Weights of a small transformer language model.
Size: 12 layers, MLP 512 squared leaky ReLU, vocabulary 2048, 5.97M parameters.
Architecture: no biases in attention or MLP, embeddings untied during training, normalized queries and keys, value embeddings, hashed n-gram embeddings, skips across layers, capped logits.
Each number is 128 + 24 x the weight over its row's rms, rounded and kept within 0 to 255. Layers, rows and columns count from 0. Numbers have three digits each. The size before them is the row's rms in percent of the matrix's.

# down: layer 9 MLP down (transposed), 512x128, rms 0.342, rows 66-118, columns 0-127
# up: layer 9 MLP up, 512x128, rms 0.241, rows 67-118, columns 0-127
down66 105:152110093081119122119120126146123145144146074139122122138141094130148142149163107127160144150126129159108116142110085104128183164132126112103098145116118122134131152162124150156095155131158101098154133145122148089172121133158093097114109124162182166105125117117114102139115128143170115126129118073111154099163170082156134138122139102121103124121115095127083104110139128081131082151112
up67 106:110119130152143149149139117150110183146108173156083108147158117094086145112118158107150130151113120098184134119152133143113139119109082145163106144109104138116091121108110135116176132175093101115123116140106134161089129172146143142076111110153132111150137128105095130155126124116116091112120125139123083120150188149145116164143113170098115118159106121123123100144108145136169113102103
down67 094:162130155152146170125137108109119123103106134134152135165116130085134078083121131134131116126106109115115159136152140145087122099147105128142085158128140066153142131102109133118150107095155116114154101164115078131108126121148079139120147132115159136126139150120155118125148088100118098134164096129128115146066176107159101140112130112094113112173140143169104078136113124165115137161133
up68 110:088132107148147085054162125123126162118134161100123111117118149122129142121076120123119126150097161154117098107091117093078112130117115150122119182137111125167075101128147153122187107123097108108156140130126130149104132160148105128143122147136125154125115127080126131092129162097123135140151126112126151137145085087069103140100102154144146143137122123129142154095133127164099126107149
down68 107:115147115138122083108128107127108125137106171097131110102149116159115102109103137118118124140113138131169152133127127098112093111114173112156124174124146156141096131140143129118149161128092137124158145105109148143132156147127132181148123099113156150085151096135118122085118130148140133168150150113159113104172119101090107074106130160094088135171123151136137091057139086142123107087137
up69 100:114120123155176122127119153114149159097143104130120087160119129150136140155086156157100141140098093130171091101128135104086144139109117141130147167154152158148157087091133103102178108106080130118154143116133094138138097097117106149154135085125147120097140145096152119128124138107132112177117171153139113133113110144153116078152146109154144121139134096147190111092151107134123143105125
down69 106:088108136120153143156142129095180168135166090102094099160127149141154121138088159155072102148126151133143141150141148144129097156138126173127143153124116139165138119100165087149151146106106096142132141158146098114124150089138119130176137086163130107098142144122180137097142134125159125168128119120138115148119133096157128110187156136163140154141077138132147118145116133133149122128110
up70 097:122144136136164171132106164138180158101163137082144111143126122137102116152100085161167135134164164153138129145132122132110151179104092126116144129093155137136177135172154132162179116151139160141139121104143138148128121149161146122143111099101153107142139148123108105158133101175116145120074116099150123129101124155105107149124143179116144105107141093096104129114103135140132167097120
down70 104:116096107103112158123144103126156053103166126105139115133144124112135152110115138081122136126110175082157137075127138124091124119111124107097106075104131164122130098098123124146180134128146123139130164149187123075132124145097110130141143136099102140114126152163122138186141117153123090128121154141134127106116091103136120152137142139136150126105127136125168160155124137124067110099138
up71 111:139119098096148124155092141188121101122123100128140123116152141113086073123105180137101121142094153160136116162114117142096091171099114141151110141083153119172120132150132152112130115120106140120162117108155088138096125122127105151115176092147123148142141154121110143138112130165161097143126168122145163127122098109148166113158138154134124104121115116095173130084145106073106122120114
down71 107:156157169119148133157101115172108117155101109120093191146143108117106130126112147138119113104062146129066097134104110131111109131150123134142128134063093148143114122125105143136131108117124116088154103116078132135099108140117129125151125125109100109149125139141117169172144119121140115151133177125128111110088085095123126152132098135109113118129055138103135118138087133150103108112092
up72 098:135122153117138128123167143128171110101127136096147159161170159145121140147140128132121123126144155124104129114147099141108127103115095166135122092154133165107151101147131117092110117175154083097132134115119128137125180112162139159110112167112118112151094108113166131175149146117103163134107170129113098138106086142159095152134137148146138134106123159177167139151124148117150104079189
down72 098:122099166142085151121095151129122109151098145121142132163138077107166120111098110106123139126161161172074123112125114114151137133108087124134083126142149125121109109114128150114122120160135128121119109143117084097156183153105145124144131137093120110135116095135135127170131114149120204129126125090111122099134132138141097138122149152172068118083111074139110144115100106133138101157102
up73 094:099198146107145120092149135120136143153117168152132105112066152120136145093142168106154110112083155134126101139160130102133140124132123141147136135106141156066162155108055121118141139122109139171102122109113134085115126148143144128154159159158151148130148156130161153149149142119136118160072157129097114155130151136122090138099103110155119121134138130133161149108121117103117139092150
down73 093:139133106100147107127111168089157110083122132091126124118050105141111095152126112147102157101094154146118110137097113122152088151088166158144127129134095168142132123127106121120136159140131126148092118081104133145111135157088165126114123125136109147089134119133151148129104132178160137103091121123120150111089094152106134094144142115143153152121126090192097139133136132149119167148146
up74 100:124101122171133120136131136133094102088103124179130097124148088116112155163092127130148107131163123134127112126161103130127111088106169150147144120091117139123102142176115113132144130089143141119162135142128196094160104103140113163111106113109169111167108101111139115158117066168103135127130142127109086115152146115118077094137127138119125129136151133121152170133163092109150157100106
down74 104:091131114155153121134068151156085130091126130176122157132136136117105164122115127125124124105152120113123096128144152114108128119127162208116124064118107092102113122114123110151136185106135121112144098054113143112123095141158124143096159125152136095101122113113114131119116106165114101110113157130130117176156133132135117100115114105153175146136145128129145124149144145078111143098119
up75 092:139174135144110149124102120120128133136127098166113142167131155100119157117116121096143139122131153126152122125195158142101111093138097132126131144165081144114142105175156136098124082143118084154106137159132093138124151159079147119130129150094087138096116108146167095107116107126143119133145148144056140140120078105130162100117131136110132121151153143125146139145110110157165175108158
down75 099:145131089108058160112161135130141134131165132142135145100138115168143102103112096147144162109164114113131140116148165145118131135147181100141150143146120115131121148127128125097099155138101110161124180119114127111099163140123111137083165137133113150112145098077128155120116132108168097121106156125164115133136101122080065130159133102161134115123131144109076151116117094136098081112133
up76 103:158093111110119139135147154112153097159084100132183162130082131121112131113126129123113181171076139151150103148159138193136096119123099141170116123116139182152118141154188136150098132111139159091131105131169125125074102135138131116135126142112107143165124110136145126082125132137149136100126128110118143121096135080132114083110155093131119134160126135107135111146142119126149100119141
down76 097:092127119129145132089123114160089129168138090161074083147142115112144118132118139128104134098144140102119151122127133124133133116121146157151140150125101094140166102123086136128181141141108141104156113079133113137096149153131102156161117160159150136093170173132109134126155127143139101120113129150143121109034130149098129123113115138128100144138090136110115137111108128181137125180156
up77 106:128138132102149108109146130180123102119116116105079110123101140124136107103126135126127120163137126130144133111166151117163096088094157110107110132152120142092124168110157132120172108107196122143097147145142114114160105168108144120119148119109135172132126154131130139127157131136133141157119164150122121177144108115114106101114081101099170152140112117152062113139118138068127161183138
down77 103:122123099131145132152134082137142172173103110105114137120081155133121094112156131122144126125117114116105149157114150083157116131131118131122129182098101200126099156100138138142094112112143091127112141149144125110105132105121128116129141123120123094109086123126058158149102109160153121115178171128120123105093149186135099121087137108135150123128117112100147129175141085104157122129114
up78 100:114094121144148114128125115182112135098140120132113132087158139130095117089110126118160163108097149149165187108136145125114150126136119152115109143136139116129115091126121128165137165135142130105167117102146163153177136078151169121128121126161142115108132145085158119146127128130141165147107141135188115154133111141094163166165126115180111157098120169161119107126083090154142106138142
down78 099:088140106070175152112136156132132113173112104132118125126107097162113150129132146128124118139115144124141098180191089155135143145114113148152135134106117118103161144128154086137163127105115107114135114113148102078161157111132106147121110176182105135115102112121144125114109158114129117144120089153087113187104173137128140113134174132114084113158115123151129148124140153106160133153128
up79 099:137116127148142113115143100122171155077142090162155170141130092185129107121129137101125161124144137115138140129127114133173104111151167130146089137100136142138102087077154128145145171115188101139138141114099146142137131168116138135150121104149121108110115085104143120122100084154113134122132128110167129168156127111153082177131103146115161127127157171154129094129100108151120144100142
down79 100:099137141085158120134096068119128145157099166132128113123107098168123150114119147167154084118141109104167126102124142118142157120121109098175149154125117103139163127108104128088136150123136151086131122115138098145133165122159110136114074137076155147121168147139137156128148115148147132154148115154143124111090140173067120093111118117092139119108098120134132114085127118144117165145083
up80 099:129119159134110122070130133133118123148145088107161117137127163075117097102124142162120107141092148133126149179107161141136139163124146114141140093122151178128123139140112155124138104129152091091090093126134131123114147106149099139164165125141142139114099154089121096139147134155141167166131104170077163106127129159120098105170114132133142129128142138132167145144142116121067119165175
down80 103:156136135136101138074127112133163166139142156112114118091145133136145114135124100142149122177153169115183133184110130111147121101125131133156119120137132109064134121124123124127127160134116114098108108151144148111141171122115155120170074124125165108137173086123133142098122113169103105091107171106102134148131108074139123144105140130105158124158127092110127178110126100125156147169115
up81 110:122114154147147138160111150143124127091164132130079097107107139141126153168179106128127132135128113135172120154101132096095082112138122132115144131109144119116112077149168109131140147136120189122158149138101151163168174166119098108132105163136148143095154126189086160098152131136151156118123115111124107153113165109106108156128153150059139124108114143149114159124122129129132127127141
down81 099:149133115152135162150101148131121125122122161117128115126112163132144170139195098125129138114111124127135126134090139140129116104107127139134087125120153110173109096119142127138067151149152145096106128160090162061145132164148145128161132127134101135082177116120086139088140128113136100118147118153108123126076173116122120156122146137094100152134124122113104093067142161148087146147123
up82 087:165131124139121121180132113134105147155082115118139178109140092143135156145137090149159130144143184117110124128148126122143159094119170162126091129149109109118116149092139125119168135139145117077173099116089095144087121151157122157129110127106156118127115114105098153098105121106162130142097130181142140119121140108123120158135094163154127095081132147122095106116128114141165101170163
down82 094:152173155103130115072126178121135119167137120125109092112112125122108151144155110116129136112139081146151105151125193162140138140117099084107147118113153149149116096104127152140092108125150140152143123104098122119134141105094145112074130128135121173152141152099144084138114154112095135110163120108096156157094098117131093137133146114125172183157121121133099108136069141132119145110132
up83 100:143154137108121123151147141169146127135126162104145085120102148129133145085089145089119108089114169159173098152115133130160164136142112160101148156097113097130126139106128163159117126128096159167164119098133145158167163151095129142140118151167110099136144143141105109104123093167089136140154122123094177173135102112086139127134127093133113106147120123138141129137154085089125130154152
down83 099:101094088126130111173112143170119133139133101096084115105150121154146091094108192113109140119144171140144135134110156173097163107147128168114143122134119136117133129119132155129124111110132127112128144096132154142170151146083106120128098167132149119150108118164101188150141147108127133141126132118114124122150112110128081152130107139171145109120138149127103102169139039117134159141141
up84 101:145087123096115156112127155126080095171146115207130116106108114123094159094129153173140140136130171076167107126137120121157134132139112104082132124146128121145143128140145081116142137119138144144140130160124124105129175158131166139139126130088155118130151130102121126199131134100114147078120108119092144131174119097141140134122112128115164099157150114127132096128118111116102157167147
down84 098:123164123163134123144136097137147139044106144089132120131155134114131095114154165126163116153129042156129101086107118147151138127102118123109124122132141133092119113122101161130132098125126140091135136080129113148150079117140080147134120132165110166130126147121146153128147115077128136094148144100169115096138102131097173164105131146169097140113113153145149112149122120129143140141139
up85 101:135131139106110146102132141154089150104155124139122100134145113103119108142080154129079157118166162135118137084136093109123114142129151125106140127102103129125135133157146160143154142129174102150109138086136101123118129125158124155129147106169133107136173134111136131149105162114136090129218117161110125148139132160159108086156132145098139111171107111133147053135119159122138148163136
down85 102:143119137115117117139123146130120108109128118127166152143144122117121126103111115115148119121121097145133139155155140125155055075140133080127143121165072094120116126123140147131125135131129089106127112141113085183155126139119116102122133158142095066164127161122152161144122103134110132128117138113146056124117130139126137154173140135158105073124142186138098097121096079154167121137129
up86 098:146133142115168068141116100131133116102129145107127129131140134087126178124152127103131178089138143121149138129136132114120146161119151117169183153163142124118129137152118106135095122127102121152136153116092146147114182105172092138132116155110142062161153143154143132159115150126155176114176128093117170131092128085139174168110127148144144124149120136128158090124141139126132119136093
down86 101:106124166129120125178139095138158161107084113110156123123087129125100141110134116085144102131145088127107148121137147089130144171127114160133190125166180153137117160127081102125130119139129119157111161147129163156093155108108146099110127166135149133125154130069131098108137121125109108157132146152119176123147095101159157137142171154122152181143146138154112102131131146124102127120116
up87 108:110121107129150139137156110121072115147147088108144102144064110117122104140118135113125113079078131120136123119113125164110110183099147104069181097073162136127172107135135143118130134109114117144145121129081140105133139132119099144148144128087128133170176122106130146137145151123114109108144146123107146108113064103097094147157117153082118139152141123139127110147119151159115129109131
down87 100:104095096136160124133132120076129134095157100083137101146094163122113150116129144110117094083115115121142133122111145137105122147102136130145190098129179108148163136108112102134123124160119127109142111143117137112131119120152106089099144103089139158119146085089140152134131171114125103113106116142142121125144116082112162159120150066130124116188171146159132083173100146108123125131126
up88 095:125150108162111127127113131103159126122094151095114123146101122156128123131128114133156107126148154131127137149129132130115128167150144089085141174108126095135086117176140112126127155108113132120102099133161140067117088108158163079079126088091134132113135079115103057104111104124144149137124124128108107089110130126125107109113134098162068161134157098100123105113094119103117134099125
down88 103:141090093128120135099160180146173100150138142127112131096156141154138125146153121151103173126117167143120158124167126120130114136122149156125109107145122135121146150157114140137091125123158105168152119099131061113110113127150146133141103122121153160163148107108159134174141140170087138132154133101134094126056162118125112130162139127125155144121163160144151165145084110136097147164147
up89 104:104108143063105140103117100152115172122156147125134151107117180183086114134133123198176117164129126128142121111131145159139190168124108121105137148120105137136118105165134143159106151151139114082128160115137157116141132126141139151116118111098133138139124143145119149135099091110116163130149132183165122121138137133114127152149136123110144102133162135079067157113141110120163140137143
down89 099:123091175107091163166079119131138126119111172127123129112115144117145113159154126135159162159139118112129124122141104157089116173095182121143119145188123125155123143175154158115126106166155139151136148115156175164158119131100149174140154182118113116124119133112152110154092128117099147086151144087146134130105152128127143121151143132143129122125104091132093091115100121122148155125103
up90 104:134154098085131151114131156102168143133141123120124106134138109176108141163083160095121118130112123136115126105152132119086161137111133110166120163152119149112128117100121094100145107117051105105126108140151140137084120116108110148131136149119097130122149115145096138084141150088142144113113122191148122122137153151073084138113120125132095111132179148121177111130168159142119158131163
down90 107:127171092106160160124108149108141122128152109128136116164142106151145130151129095133125127114142103143147109124113163119094153128148155115138105127095140150148153119129134149097182098145083135150117146162191158130142188124127126109094128123074070108104143134102126127161136099099150139150157133117121103123088123125145093166135149128121133126143115136153139123128165187116175146105180
up91 101:144134128133165127078133151155143106106176124086103148112132083144142102108135102126163120136125147120137119110142111111129134143119107099164130125131134146119145125123126161110073108159095177135104121070130146100125115141129158105115105132188111125115127139189109145129165148091119152133115157123130137092140169173129102071115117159085152125133160120153066135141106133111106122152136
down91 099:154158119135123099108158138171157109134151109128121126098150131095118108094201097092119135162097117149125107104156088142134106107140116082131085090145164124107142106136114161140119120145114160116148129085145139107123111126152129133058106112123105132128117123142081113118203148146130159125094133113123095089132146132132129110127098123098107129117081124156137123115148129116154093108093
up92 104:125124096148126131125125132103138089121127152146131135141133082105124095109188086102114063155101107100106125087111142138139109121110127114079095103110130102138161134170143118117126172101138149155142131122128117104111097097146135135109122124156180149164147125076118112196142124137101146107142138138129102118126126140140091111099166162132125117134057125137153114166109129156114139109152
down92 104:144152118110139112112096139139156147137105107144164153110074088120107136082172037151132122152148083122093132091144156154148092137135147127120140176124152091121132139135136140102132158123171129128138137149125107155137100103130161123155119189113189156178134128118144097123143108125107135115124127124129102090127133131129107128107123148101113139136130130175146132144151145120080146143121
up93 103:084135125145126173125086120127132172138118129129129146082094125130134078159127118130111099165128144102161130061140139146127121134136139082139112146146126134068156106145165112146126111139130163108106122135076128125129102169126119118131156132116139176110149117154106103124079098120106130144118113112096109125144127139062139137128158134162128162120181185120098123128109109113120153132095
down93 099:101158120109127126127135101143105133140142135113139124123099155110100157124104097113108067195146106062160120119089157143150104131135127117133155112100087127128142097127099132163112115128129111170122146127072124127123102111138097166120130101119141104128102111156117130122107123113150128132134101116098102138142133107125148115159122140202108138161156165085061118093097123100133098127138
up94 091:135121158115133162128111139127143078135121147139156171144172137144114145075136135145120136130157130123128118112146106128109136154110145116103122135173119142110136110098143129128162150085105155132130087146143092112130078054119144113147075150123142156116121104102095108108147139174108137144120097135057157135127147145142143120119095120114081158137072133144136135117124131072156149147136
down94 100:149128122143126108159150113182134146142170102124093138091125120151146083142142142094114136119101118131122126094115146107107177114149118100140145149129100142097129162193137140139156119132119074089109167115159133131084157156143133154113161142119115097141107161163139119108091116129137109138123137114168133132127100162183111111167150143175116124154158108165098115151152123131115144168148
up95 111:127116135116169151145127134112075137146090144113111102111116135153106131135086124102154143104122142150131163115126137139152126110100114166121096107139088175112167175100174124142109118130128150145140097117119104093110118163104118150148154076133113146146151126125128112160118164121105083125181136120177130095114172152114156159134139096138123137135108103152150076097087124083149119104128
down95 107:087134141097088112126129159163070136145074175127141111114110115154121137119138134136101148130143104127147153151144189126160154148115117154115143095115102129118150120169164110109113130143087111130136138144174105139158114103168146112142114107117127132126124129071156124137110133113155125138194120145179125120110151128128104120148147093112092109116120115146163093119075116108156091128160
up96 102:114119119131120127130100126147080141115127132195142143110124161149142100157177105101112154129141146085145144087116108123168135125139170110105153066123144142146153121097111147169138102125189104128151130097118092135117170136130131169122164151115156141152137122118115088117165101116112136141110141102145090098132137130140132155129122147111124162087136159195105117156152116111121128101118
down96 106:133134121148118159125152144125130094138164083163183115139144158115130114128138132143102133106113155126174137075136120173139138140109149126141161100136156160150120097127077145108134156130062115093160104114126102111146133128110170147155156074120149154149141130134123111106112122136131119110141126117136189133160161147154156132157171142129114156108101099119119113077163169120114101123106
up97 097:101126161142117143180115178101134116066155106127110119133175135143138170107099112147119125147102081134141142116113137136103154155139137140118154121088132134128175092109110155149141150127149152130129146101126126116119143145130127175138101177126146148104160150143162105138084124142112105124116085142094130147110092136184117098173166137115126120126173144090124092093128132106106151160119
down97 107:137111179144091143101148104114119099145154099094114117148159148118091151169095135106124142129147124113153101138118107130134143189138142173128143143128133144147120094115115118097146129130117121144155123143132129139113128087074126093113154131151123144084118111107171112147102121148122153164163128135095126132144099181155124122165127158105165105137168108132145144109178137109098139203101
up98 095:109130138099178106133136122094109128122120106132116183142175114131135155113093127138126162078108139163145120159104099146130086124139137135141175170094070137132101160124138146141129096110159123146148127092111144099091143136150103115129124116122076148151154089149140116193150133107123121102149104118163140137164119081126131097105127097113111118133162131165146160116131131089138110121156
down98 100:153118155126131119159122112121124149114080173107122153165145067146141163103110102151125139091130164136135159132155128112092104124164134091166131141094114172154097134134090125157152111106112138143093123136117112112158140118150122122134091110106162091128122110128078147102091152104102114155145107123084141120096098138114110121153113140116120114101168128170135157171127116161162083154137
up99 102:140110142122124144121127112108095178181174144140126134142118117096137143109115087149123132142123142160136149153178131149112145121129121164131136114126128098116100131119142141075087123148139190107134143091131094155072144112150134138074142163123149117111109118126113118142129107140121127165155101136135143143112082156132108153155088123172126125104189115160135162104114091163148145115085
down99 101:094138125134076145171136132113101133188141143089136123126118143131124132160125093096124135109160132113103138129146148108143111131124068143121139119160113145131102152132126089160154109112098142153095110140115089130130181125155136104101168120124137189109142119173137154120156099126125166133078112147123148135108124122080121132149081151077099107091156134111097130126112135079106106119127
up100 100:107106111113126132120140147113161116118148182164127162176129144130126111118103153147130099129153132184139147163123139103157128142164125182071145114086095137139113114156127111117152109128109121101100135108116105100166127179142121120158134165137150181145149121133129163132120105136144100154143134179128138155147099092140126127114153130135119156092110171133125105123166117079107079102139
down100 104:114122111149057163116148134152119131167136093135124183075091146146123141144144108149093166132081125141128156130156153113158124111097116155128149140115187113140116144112141125131119110122133143161106116129164122109098129131126136131146127159138155162125125119099152109148106138148161143133128136095154155124142100081107104124113096110063102132144125174122124132106133152096198142141097
up101 102:115117114122132165110097099117143121103134109175133128099112111136126109115115127154140119084087149153134121076120112127156111101113108127125153135108110094103123105151194152186124127113113132087157094158117095121145131101097129097106131108085119132131149129110138132143134090130104126116123172110111086165085114112112110152109141103145157139094083091145159101107142154156071152104136
down101 098:133133134104120120086134119090100160173126125170126108155119095155112115142121108111108072174103133092126124123130119119129141089120146140140104110124130128138109154143117093051180159178142096102164099116097129118145127131145122172125122124138151110117136112133183143092153143145107097148142128128106107149092162092126141158113105103107125116182106134083137126137132176126116147129127
up102 098:177171119103117117164117123141104142091106159090118143113137160125123162140116093139137123146146174155118120137121157129125154105141145122079103097160153138115135162148144119154110146143093160103166100128140126096155122122064132100143152151121118107117097133142172140141138111141149118158141151136113156119121119112152111105148113170091091118176200144143156139143126147104150150154171
down102 107:118100161154135101157121131129160115132147122114152154131152099110147127102144160089087121086155168131076164128120099150103117102118117121137093104096116133094099125103097152126138118074115145115123135141145108098125115145083112160121133151128124155140135130095132119119140155080113145111140100143158124164143138149119124153132148123161099105075138068111128092104178098122074122094109
up103 096:156178141107127172154151161127131138113121133112120103117127134108145100125105146167130141124158153121135152112164157133134104106165120138099135154140115129140150101170161144150116159087143108082142119108142124141099145097135130097092138126122113168096130109121151100111119129189118129167089110089092121082064107147143090147087120142149126133084148156140161164132115141147141138103093
down103 098:103094097122114110152140101128139104223096110155155118140125119179121159124093098099131152149120133111107159128103121140118171117117118090165168139156105137109117141114102131133128082109102112127149145154167100096133127136132144129150145095130170107138130147098109121142165116089156107105150101171162110148123159093099161116135124109110125120156135111149106170133123150137089132157128
up104 106:122140130079137146132092157074082132147130092143123111131087156130116137077133113138135104135117106114133128140139166118118119157128139139139125115108119126111173115146117161157111119103129144180139107084142166120114154122109099114141084135155146113118093127107108109156105133139122109109172140159128125136136161124091133193055150155154131101120136126110108169095080168099142125110113
down104 094:180121174126141134093135126175178132136103172156130109068098113152157157102111133098115162153076105125108107111112126145114125150094131099112109172113139126142102129129120120143135106161156100125128118135163141131150105135104096159113114109087137117173126113132120134119119139123151134127171168103114150097114117135078107112128152107143160134133116119152130092141124167103100079099173
up105 101:105167130118137135160121151089166135088101119129102143126156110115178144139138102087112125118161136147136146114156154110150109119137110103123133115122148108126180103187118104137136139127115145143167107159128148129133142140123101140108124111158136177085128106144119144138121141172094135152193112131146189148116148084147148137129145150107157121121120124170150159120141122113167186088103
down105 104:114190111089155110136108110121137105112137096111124139103113092168124125141133143122146136170111084152112181110130170086139123126172140142105129127126111134150133158156120121159179136109111154117190100154174117093131121126141073090113179115139150145138156098160095138132119110135132136136141098146092126106114158117160144127100124139111154147165118116133143117109112165130173121099117
up106 105:126125137127133134080103145134153127090140137132131134142096124179083115129105103156132150151115073140167130144110110151075101177129096124075134165131146213106117086141152106160156107115115127167134137123167159123084130154132140130095120114124123125132123116174119094124178121119128104129165138137115101145089119106150121152147124091112102089102121135126135126132143136118131139093116
down106 107:165076096143112130097162142160136077118115142146141133127138125144104175140096150108106127151140113149131128119123093177097167154135112108135145163116102135145124146138149084112096135127109155105104147123129163153152124103147160106115176132105102069171150194137123123113137083132135145115146128131115127147099129114136111149109147126132118113101136155141121093075129131141083134068128
up107 088:116144131127119148151088111127157095143092143154145151106107120074115187110146118129121135147171120134095144124081108155113134153081169158108110122185118127156134150118125171121107138135148151142093098119171140134098119168112109138160114136134137164167099116176117140151089101180135086123146086134163115133126132126149137133120163145168123104126103116132135108094131137086113130133121
down107 103:188106125113100121119122147133164089127100148153086110161122108156091119133138126132108153153115110128164117129160105152132133120174150118131159162181127095109085109112118160125169116113124123123142089116153156154145151130145145142177141115116136123119138159141069105134147133135183119149111123085176108130098089101156152107169146128157098107149094115111129114126127139148109087138121
up108 087:073109116122112116155111122134141124166148160098168111108132118105115102162128132129140097121171132133127118132121114173129145169102146094119134110171103166147146096162125154136134089138104150106145103148172135161100090155113139165102140107116132161177116097160152148129135163091100138173115072134126139173101145108141128118140117113132118112110106134100151147110076130082148123121134
down108 093:149092154157142110120103161089164109117134078143133129152115180106111120141152103114117161095152123122101150118142108127128120195139113159095125123119167107133122116081118105132156076087122097132134087179109159142202118161155146128131156102162123102129119132131137118123157107116115098131149112154118099146154141165133150130125131128159123100109162107124146095122111128102144141161152
up109 104:141168125165139080151151130098153081115111144128124139110096133116155166171121148136164117175143142121128117096158089085153113107103133118154111119123114086098115121147135141109136143108159129141126146122129151131108130121092158151116121131145095110088138137117086141187130165100087096111144129198163105137144127138150151144122133107175140145147094123138122086125176127122104119138162
down109 105:120147169126096112140150146093096116171127100147128149149063109122090116144103123158156111111179118150119129130110101115136107112124149119127124126152171183137159139173157104121144117170154102108149134144138134116127128088119104106091136090172076160167092118125118086156149124117115103117100106125155089158093134174131088106112152104155136136140149140150132122132135122105112118126132
up110 102:104129101127126141128125153115158120148120137176167142148120114142095181144173151105130105094165116069117096152146141077139111089106182104133166140121108140164107118147142106160126138092133162108156101135140127098133132127127165136092150154142121107095144124123094102129081167152100156111154143142139148124097179136127151124131136153083113142147114135166122131163103137153134137154112
down110 102:118134124115158116150151111113139122200106107092116146128119140153148127151078127127124109099116126109151118170167130164143144172129113157179116105098126137122194111112128161094170095150155149140100104146131135123145123099166127094166092107147144149136121085120119142104162103084143109165131120102094112095168126141165114122105139113143114111144139134097130087105121140134170124129127
up111 098:137142118112090130100182136097106133128138107074110105164131075137160100094158117131123146145125160132123054127166121132131127116154140090099101145159131118115132128117118114131093111089090131118186153141121140139099150147116109125120154135106118156177158120158077143153114091165098109108179133115128153112128118126101151129091123117117146128148146121128151142100095154123091133100140
down111 094:167111132143146110110154132101120134124115125131075143171131112153156137127167163156095136125093155136120135128139132168154099109168093140108102173121179169142149111086111107159137188113169135105134116110118147074151134116130065109162143122154133139175096116102120117139114083115142107130136134120139139153134127093093110141111114090159145106148150120161121122131107153132149146154134
up112 105:163114147144171088168137114135148125121090125086115160135131155135160127089150134095129104171067100117163158125163128115126145133120130130120154141107122138088143128146143149145112142133139122140166088112145118154095107118133108161140118094129082149125112189135151123145128109104173181113079091122091151159139126136146172108134126111123120113108136151136117123120156150113099090146176
down112 107:121140105112144136140074097127150126157131114116109149073159133096159102097125114131135143101130125116167142093148134158143166142168103109140195102163114153130132120146163177129113093139115132129153166129072126109104149129135122145134156141089169136132109142139110153142093125106131101130153136095128101141135115166122153109096153183101104159141135165099153133112140149111089103119160
up113 103:106146150090152126167154133095136084096100153126077112121155115132136107173123157158102126127126097163159140153113135142102148159129086139130148132121141122156091132126111142128152151120117082155148138127121063131122150118074144165165118098178110133124149086168142129104130164145128143122112081091112134159098140115129168115135152139122132085112143102104119105132094111137112126143164
down113 100:133154161115149114146130107120127081085106130133100131114132110105163111119115144122106127157131093132120141162129114145108160146148089161156171110126126111172132113136156135103179130098141099182172132139143096122146148155086120139141147076177080158148140076121142134148113138097130140108132120101093184148097162147124131073138138090117146127126141090109119122146119123132143149112113
up114 107:111164090135124143106153120104128151101096113072139109133100156146133084088113130115091117133135128155105140135134107127194135087159132138130136173117132143132108099103116153112119134145094108126133119129156105117094126116103132171138132134114154146084109119115127110118188137108147153167169139128132119131111170115115100139112120142166103128071167096111141068072100125133131137130097
down114 108:080160087176123179135120114126145120111113109094128093136149113136122117082140175104115162141136156097137120125096142135130112110131128131082157125103129132124202103101095105145110154153117114137149160113178122166137115114108111146112122112116129157146153130154142157123156119164145138146148111141155157158130137126137151141112146118159149111087116117086112094084172121110091104104089
up115 107:123134121156164101080152109144104139116126138169107129128096130111127116109132101133146102076135078133171137106123167140188123158115107145083152118123133100136133119128110101131132123145138050118149079085092111134180133142077121113115144133131120129162097114146128139118137168133154117164129139119149137121138090168146157145167083114130137158151113104135123119145117092123112164112114
down115 099:106137091117163108096116077119078113120165169135149109121078131122151116129137114150110151117167113172148143102132139118187109081122107123147134175129107144118177130117089117157134126118132133111150147139133150088159108128149111088152119143110151137136122130150137132120119125121103149091134156094137137110151146118137145140162116113098087153126137153112126209163110159158161145141156
up116 107:087127107152126101102134174109184086115107134160146113098114127138142095107142104127096143159134104166150125152135133119126123123140126128138148170171173131167139117120146144119154141153148137164144114129140118103142128168160142104131121133102116146130167152143099199163115141176136097169174112139139118137129131118099155121163165148132114118157073134136121151125161134136088110083122
down116 101:136165135096112131123118090131169138147116108128118132114133121068106126148165173139153107155136101133091123145093134162104162133130158142130121112089099145081143122109113111110103111118133094084128175133103151118130180124144125130108136129126158131132137128118116143103186136179139154124134147101175148121137132126105131082127140123165110047131148138135172137141129145092118113133178
up117 103:170118106132130095155144128123157099088145122130104137142103139143116132139132103117105142125129121111155098139105109148167096131138097130122158094170154126125114100095130138151132130105132079175134146119123112106122168183117137124125124124177117138187100127168158121133157176132157174143138150138137157101108170180135149114148098119111089094137124158123145128161097091132164147087111
down117 101:124160097131129132148161105164116147110129128124183100101143127145113158114122125134108139130134122122154089111120130137134075105127118088111112099199120124105145146136130151142110146122105118158123154077133104145112122124112114146124109147144133125143088134124119139107136180152139146127138135151154139107121153190082124071097075079119100118139108120071099166116090131145139175113129
up118 104:116067102089108123147127079118124155116132195090141134130153135141147105121106108148121142124083136135172090124148134144117127140125126151093163083099138110135110119153092143136096118120148149138145085128113165152110136115131114138162150114088115130090142130093087101113105110119063167173175105118119146100135112108133165112140103109121150115147143112147129132115123101136144135089091
down118 101:129121110086127116162115111116135127154141144091152109125108105098145138138157157169096164121143154107175132113182101178095121116126124168132126124104147055136123149151124112139150111147158116121148116126099135116151163117124139135119168133131100132054120093126111165150092114120093116140132112125139127151102152154151158151136112107128147130143085096154145140098150159126132088082160